Weights of a small transformer language model.
Training: a variant of Muon for these matrices, 903M tokens.
Each number is 200 + 40 x the weight over the matrix's rms, rounded and kept within 0 to 999. Layers, rows and columns count from 0.

# layer 4 attention output (transposed), 512x256, rms 0.245, rows 471-483, columns 0-127
208,185,170,224,182,133,201,176,128,197,244,179,212,161,280,271,204,149,178,135,209,145,181,115,178,159,119,170,119,180,248,190,254,191,190,225,298,180,201,185,150,193,123,234,132,229,155,218,220,182,285,206,194,152,198,226,139,167,191,194,295,254,200,190,112,208,228,203,247,180,218,253,173,241,217,212,165,216,152,225,230,193,121,186,200,236,183,306,144,276,189,245,288,232,168,209,163,229,276,203,124,153,241,269,195,178,228,256,227,251,208,260,138,174,177,248,268,237,195,229,239,241,171,219,172,153,254,199
175,157,197,223,203,209,177,183,182,268,168,190,207,191,188,123,198,192,251,188,140,308,213,165,183,228,250,191,212,216,279,151,279,164,321,176,286,128,218,141,215,228,305,235,227,160,205,212,115,209,215,222,223,195,169,190,96,156,126,176,235,213,219,154,173,171,182,220,201,265,190,134,201,250,226,155,288,156,189,257,246,211,163,208,132,228,200,163,205,212,150,224,187,177,194,129,277,95,200,183,293,169,183,136,137,199,148,192,163,156,218,188,160,206,269,209,147,174,232,207,158,229,198,151,234,128,98,185
250,142,139,182,156,176,213,173,228,262,168,269,201,250,229,206,231,153,184,283,181,163,183,189,131,236,196,108,179,279,287,137,238,207,154,263,206,279,210,162,195,136,270,280,158,98,141,179,123,160,199,217,117,168,192,202,252,207,163,131,248,118,192,145,199,199,201,250,258,222,148,222,197,236,159,168,150,164,251,147,179,296,208,121,214,208,217,155,172,250,234,186,235,213,163,263,188,198,268,205,148,230,219,224,169,239,190,256,268,238,161,137,187,203,245,200,210,177,160,201,118,244,160,259,176,219,264,227
215,249,245,238,317,329,175,309,238,188,167,244,169,156,174,269,113,151,226,199,174,207,159,217,277,308,231,273,175,165,193,208,193,201,210,246,90,173,92,182,168,166,221,218,200,147,229,213,171,181,220,157,194,225,205,163,160,191,237,220,206,226,189,131,249,301,230,120,279,247,124,227,179,212,171,138,194,128,214,208,186,181,239,219,191,207,220,171,177,183,332,299,211,173,288,235,201,218,188,307,183,171,179,251,179,171,126,135,266,205,78,127,195,155,229,132,131,252,122,174,134,185,195,230,167,265,82,261
229,195,153,265,238,235,223,231,173,221,171,220,267,196,141,97,188,294,94,150,228,289,247,263,155,205,247,115,195,237,209,249,142,242,155,248,194,262,199,277,188,232,99,194,169,262,233,238,203,239,163,174,152,154,272,246,184,200,179,198,231,233,281,256,196,205,192,191,274,203,191,193,187,176,152,239,108,161,225,214,242,281,171,150,279,143,213,100,166,218,164,140,209,99,187,168,178,232,199,151,214,102,187,195,196,184,171,224,202,183,238,234,144,248,169,272,253,173,203,191,178,168,176,292,210,149,176,163
224,205,280,144,273,284,153,245,215,213,146,160,165,229,276,175,156,165,166,147,228,248,220,211,243,280,280,206,223,294,245,168,271,215,136,245,164,173,233,184,147,243,247,143,274,256,144,227,257,231,280,174,241,192,237,198,139,221,195,271,241,210,172,189,231,175,148,163,196,193,178,164,212,217,213,209,241,153,194,251,189,173,256,71,196,231,119,87,245,273,231,266,127,234,125,200,249,240,163,234,219,224,256,205,194,187,270,202,238,221,185,205,160,93,166,219,211,259,175,203,191,212,177,274,170,159,192,203
225,208,214,209,132,178,205,202,188,171,221,220,244,137,189,235,153,156,209,198,187,160,225,169,190,228,104,164,317,209,203,187,119,196,163,203,180,218,130,250,158,196,238,352,167,195,156,108,307,157,163,148,210,163,181,123,216,313,124,190,258,221,170,220,317,149,167,210,246,186,298,197,153,213,255,166,275,254,72,213,280,180,200,248,264,232,257,156,263,191,202,196,264,184,231,189,291,180,138,121,171,228,144,199,177,175,132,244,122,179,185,170,173,186,255,226,171,221,263,204,149,126,246,235,151,259,219,159
224,155,215,193,219,213,161,151,161,117,258,247,276,157,209,129,221,211,231,236,237,107,230,186,233,243,166,157,192,171,231,218,212,196,163,216,146,268,215,183,257,219,184,207,164,161,188,249,270,236,222,128,186,255,217,150,228,227,91,218,256,212,202,297,191,254,197,252,285,261,225,140,190,298,220,281,170,226,179,145,238,174,218,186,195,209,219,210,269,81,101,247,166,288,202,122,208,198,249,219,189,206,249,232,242,257,150,188,156,188,168,170,214,134,202,221,194,182,209,160,215,135,203,146,146,124,218,166
151,247,275,155,86,204,171,202,209,289,191,146,200,239,158,241,205,233,249,256,191,226,213,112,144,162,184,172,169,250,190,209,210,173,185,208,251,191,141,210,169,225,230,249,202,230,249,231,214,162,139,216,248,236,194,272,216,295,270,203,216,243,130,173,200,245,246,186,205,173,262,148,220,257,187,145,218,172,240,221,254,176,292,151,143,237,136,115,68,281,191,186,299,284,216,190,161,22,205,231,74,216,237,218,117,177,197,151,198,246,228,198,194,220,185,188,188,154,194,151,200,220,241,241,186,140,163,205
204,201,240,214,163,171,141,207,274,157,216,209,272,178,103,145,227,192,176,184,187,219,237,204,223,229,209,120,181,169,194,188,128,200,246,194,228,196,169,186,254,230,150,259,237,161,175,251,235,255,233,124,138,308,206,174,286,164,187,173,149,112,217,69,236,199,258,175,182,143,259,339,212,128,105,260,296,194,206,215,286,240,149,210,220,151,183,161,174,232,201,161,217,225,178,257,165,144,199,273,241,167,225,199,153,218,186,192,207,205,271,253,196,173,140,225,223,177,232,286,142,246,136,179,255,205,217,198
327,115,224,321,143,233,216,209,169,242,259,204,210,200,142,177,230,173,160,228,149,215,337,249,139,163,180,198,149,221,261,328,221,200,91,273,219,223,221,188,196,194,186,174,271,205,115,192,193,148,244,224,211,165,216,265,121,162,207,175,147,198,213,161,218,208,135,247,186,171,169,205,185,242,163,157,229,162,165,195,171,132,176,126,196,180,229,236,150,169,210,173,254,207,193,211,167,301,137,262,197,327,192,225,267,256,156,166,209,185,227,172,127,215,228,124,246,163,263,157,297,190,205,213,229,225,217,200
197,252,199,192,108,229,238,145,175,247,187,181,174,122,167,224,180,113,166,219,252,200,147,111,213,100,207,171,108,191,261,157,195,221,280,195,156,176,180,196,179,201,215,182,180,166,223,264,158,272,167,294,221,115,283,149,179,278,221,147,225,113,258,254,166,226,159,122,134,181,355,197,151,155,270,153,158,261,195,257,124,228,265,202,266,162,188,172,265,233,240,202,226,253,237,219,155,218,166,102,247,174,234,294,224,141,233,205,192,230,195,244,136,237,156,241,253,210,195,191,229,193,243,215,272,175,172,246
137,304,148,174,193,152,171,161,234,231,177,162,150,121,258,197,148,194,134,136,87,178,179,222,233,169,230,146,178,184,281,137,238,229,211,154,213,170,139,232,160,195,218,275,176,115,205,142,143,196,223,190,273,253,189,134,159,199,253,165,137,229,247,190,265,211,161,176,176,248,234,203,250,199,180,152,108,211,163,213,126,242,183,229,235,194,187,204,200,149,199,129,207,203,162,240,217,243,235,186,299,223,269,198,222,235,149,292,237,189,140,202,238,245,182,164,184,116,213,169,192,246,235,202,149,208,219,213
# layer 4 attention value, 512x256, rms 0.229, rows 472-484, columns 0-127
169,233,200,205,197,275,210,226,169,155,154,217,203,178,205,254,157,236,278,158,168,226,286,191,181,192,134,203,173,259,233,187,148,228,232,209,149,316,175,226,248,209,206,156,196,168,167,175,184,191,152,147,203,208,151,211,217,194,207,176,232,263,263,209,200,239,200,127,216,188,192,262,132,161,280,110,231,247,126,245,146,219,234,232,247,228,225,173,184,220,195,118,222,201,203,269,178,245,201,170,155,216,187,219,235,223,188,185,209,213,156,187,224,160,216,225,224,234,251,202,193,151,177,223,239,310,232,236
117,308,189,216,172,220,243,133,112,211,173,141,155,209,167,198,154,200,182,233,226,148,211,200,252,99,181,172,187,164,260,229,193,166,170,207,166,209,274,189,225,195,252,155,224,213,221,184,261,201,255,154,198,141,198,264,232,238,145,231,173,241,217,226,195,148,238,196,245,86,173,108,170,180,229,193,150,212,225,213,140,269,129,188,203,190,160,167,180,203,143,236,160,210,168,166,173,181,115,160,213,125,290,246,241,122,186,230,163,199,144,179,243,306,146,225,238,72,166,139,204,227,238,163,225,137,185,186
175,157,148,208,131,133,234,176,144,281,216,219,163,128,268,244,207,241,171,274,208,176,181,170,182,145,150,159,245,185,208,221,135,222,159,235,248,268,183,253,230,154,238,172,221,251,166,185,254,227,236,181,235,236,238,241,172,215,174,169,181,212,185,176,179,139,168,235,226,144,87,270,192,166,162,128,278,245,271,167,248,173,259,235,191,180,185,245,202,217,196,251,211,161,234,214,162,168,228,190,220,174,189,182,222,279,193,227,121,154,215,213,218,194,299,228,194,196,198,230,258,242,182,191,226,177,145,121
168,217,189,207,200,207,286,195,165,197,168,148,174,167,236,228,189,132,105,252,254,217,205,195,196,263,178,219,160,151,245,215,167,223,288,153,125,191,178,227,158,50,195,232,238,219,180,207,200,282,139,211,204,228,244,174,232,195,183,210,244,138,249,177,165,151,212,179,218,245,189,197,226,121,176,193,163,232,198,261,177,169,237,247,198,257,212,252,188,274,167,242,215,225,244,249,209,233,178,240,298,224,161,261,232,184,221,169,256,216,203,278,224,184,201,172,176,208,141,193,194,168,206,233,195,173,138,218
245,131,215,173,133,174,132,236,201,193,195,182,203,204,257,246,155,188,244,232,190,170,178,252,189,206,163,149,264,210,161,259,190,231,212,206,236,256,172,240,173,113,225,215,193,178,203,220,149,174,224,175,279,202,240,153,173,177,176,159,149,195,171,188,205,155,236,177,173,157,187,230,156,207,209,247,261,192,250,117,237,228,143,248,206,168,213,231,253,190,158,197,220,168,163,210,191,267,115,243,202,222,209,204,190,206,172,169,215,269,240,129,243,263,227,202,176,252,293,278,129,247,223,183,166,218,248,132
201,192,196,220,223,223,262,214,200,187,242,319,154,136,266,198,182,206,197,192,230,173,185,179,155,193,236,222,188,160,251,216,260,232,216,199,231,279,174,245,194,297,229,134,171,201,197,119,115,234,206,245,202,165,198,223,192,133,180,303,147,208,258,223,246,299,240,191,225,240,165,213,221,237,161,185,204,246,161,220,262,249,200,202,177,232,192,140,201,267,228,121,187,115,231,256,225,147,280,239,199,212,211,193,185,188,260,147,266,199,137,121,198,241,217,237,232,102,226,235,175,167,210,183,300,197,273,223
183,196,168,210,172,282,159,116,166,239,171,248,223,148,211,215,112,273,234,177,257,285,224,177,199,187,213,201,249,214,175,204,205,216,202,200,214,222,209,245,205,160,235,187,143,268,240,243,208,150,240,136,137,221,194,219,113,189,217,169,145,182,251,206,229,155,157,165,256,224,144,226,152,207,135,167,184,218,172,161,169,245,210,267,187,223,199,134,183,252,207,200,195,246,154,265,255,192,182,193,231,264,178,163,233,141,212,229,218,219,220,195,94,240,134,134,165,219,193,247,134,200,193,156,231,238,307,182
219,202,152,274,181,268,205,156,164,139,167,192,239,265,146,212,202,226,178,218,151,176,290,208,198,266,266,235,229,171,221,201,172,219,176,204,248,153,227,189,134,154,249,203,193,164,192,175,224,293,218,278,161,212,182,162,300,224,144,193,191,202,189,258,149,216,143,178,200,233,219,163,200,154,190,214,212,217,166,172,210,226,161,253,207,234,154,221,234,176,178,183,243,142,109,231,133,249,163,236,192,150,117,227,157,194,202,244,263,215,198,206,217,191,208,252,202,282,166,228,222,209,232,149,232,214,236,161
189,141,125,266,222,213,197,143,213,230,94,169,249,178,198,212,189,261,194,223,200,203,210,222,222,250,207,230,209,156,212,165,164,313,204,195,180,177,230,191,168,192,167,210,239,269,199,144,179,296,214,192,253,230,254,181,169,194,228,186,232,213,156,232,124,186,187,227,249,179,188,231,186,235,180,224,154,236,286,216,165,192,167,244,217,155,165,229,275,206,201,202,160,208,187,202,138,158,248,261,125,194,197,221,305,233,224,252,233,135,218,224,248,250,236,115,173,202,199,181,169,160,233,204,140,239,234,213
118,246,187,222,299,165,142,181,196,226,182,230,253,169,192,205,211,242,164,197,176,189,142,162,176,149,225,225,220,134,211,167,223,255,249,237,232,251,198,237,257,307,130,242,187,189,282,174,145,178,245,181,195,175,172,105,227,227,208,212,203,203,202,213,170,215,201,216,230,263,170,200,140,242,236,199,239,211,154,222,221,207,242,187,152,180,189,123,165,147,200,195,204,158,283,209,197,216,239,176,205,193,181,222,193,197,154,181,187,211,208,247,183,135,219,206,241,226,240,175,184,168,199,211,232,253,224,217
139,197,213,132,176,216,182,222,217,209,169,210,162,197,203,135,270,232,150,247,195,263,212,239,226,213,130,238,206,184,232,236,246,225,137,146,303,152,199,258,230,198,162,206,297,227,180,64,165,156,233,259,197,208,197,190,162,149,159,157,198,153,202,211,270,191,238,241,196,169,216,229,245,200,195,186,172,197,213,232,228,229,196,212,175,207,113,231,186,175,164,163,224,240,128,171,258,212,210,161,204,212,199,250,207,185,174,171,153,141,169,208,202,235,175,140,228,292,124,189,222,274,243,143,246,197,216,229
176,155,177,259,148,161,300,205,211,277,231,150,166,292,198,212,179,223,187,178,235,251,137,211,182,239,204,203,214,192,149,147,181,250,217,201,198,238,160,179,279,117,225,175,221,229,161,167,156,189,321,200,258,177,240,241,171,274,214,210,227,171,201,187,190,211,250,228,179,222,174,129,196,215,202,151,214,76,247,176,228,224,232,134,234,240,225,151,230,228,219,212,135,280,239,87,196,161,208,197,180,175,180,177,112,199,165,166,204,118,191,189,193,195,234,153,213,151,203,172,252,174,146,170,187,214,188,229
191,193,248,219,223,192,211,195,233,237,222,231,197,233,238,147,253,267,241,223,173,321,164,226,191,239,220,192,202,210,224,216,187,207,171,224,154,176,203,175,213,204,147,233,197,220,227,248,239,225,228,196,101,210,216,233,133,200,265,220,207,138,190,198,138,223,152,191,253,194,225,257,250,220,138,222,249,171,149,187,186,287,188,226,169,180,248,200,210,231,115,252,165,217,162,152,179,276,190,234,200,246,172,235,153,252,245,170,232,178,162,174,182,292,204,165,213,200,203,268,134,239,264,271,195,235,156,183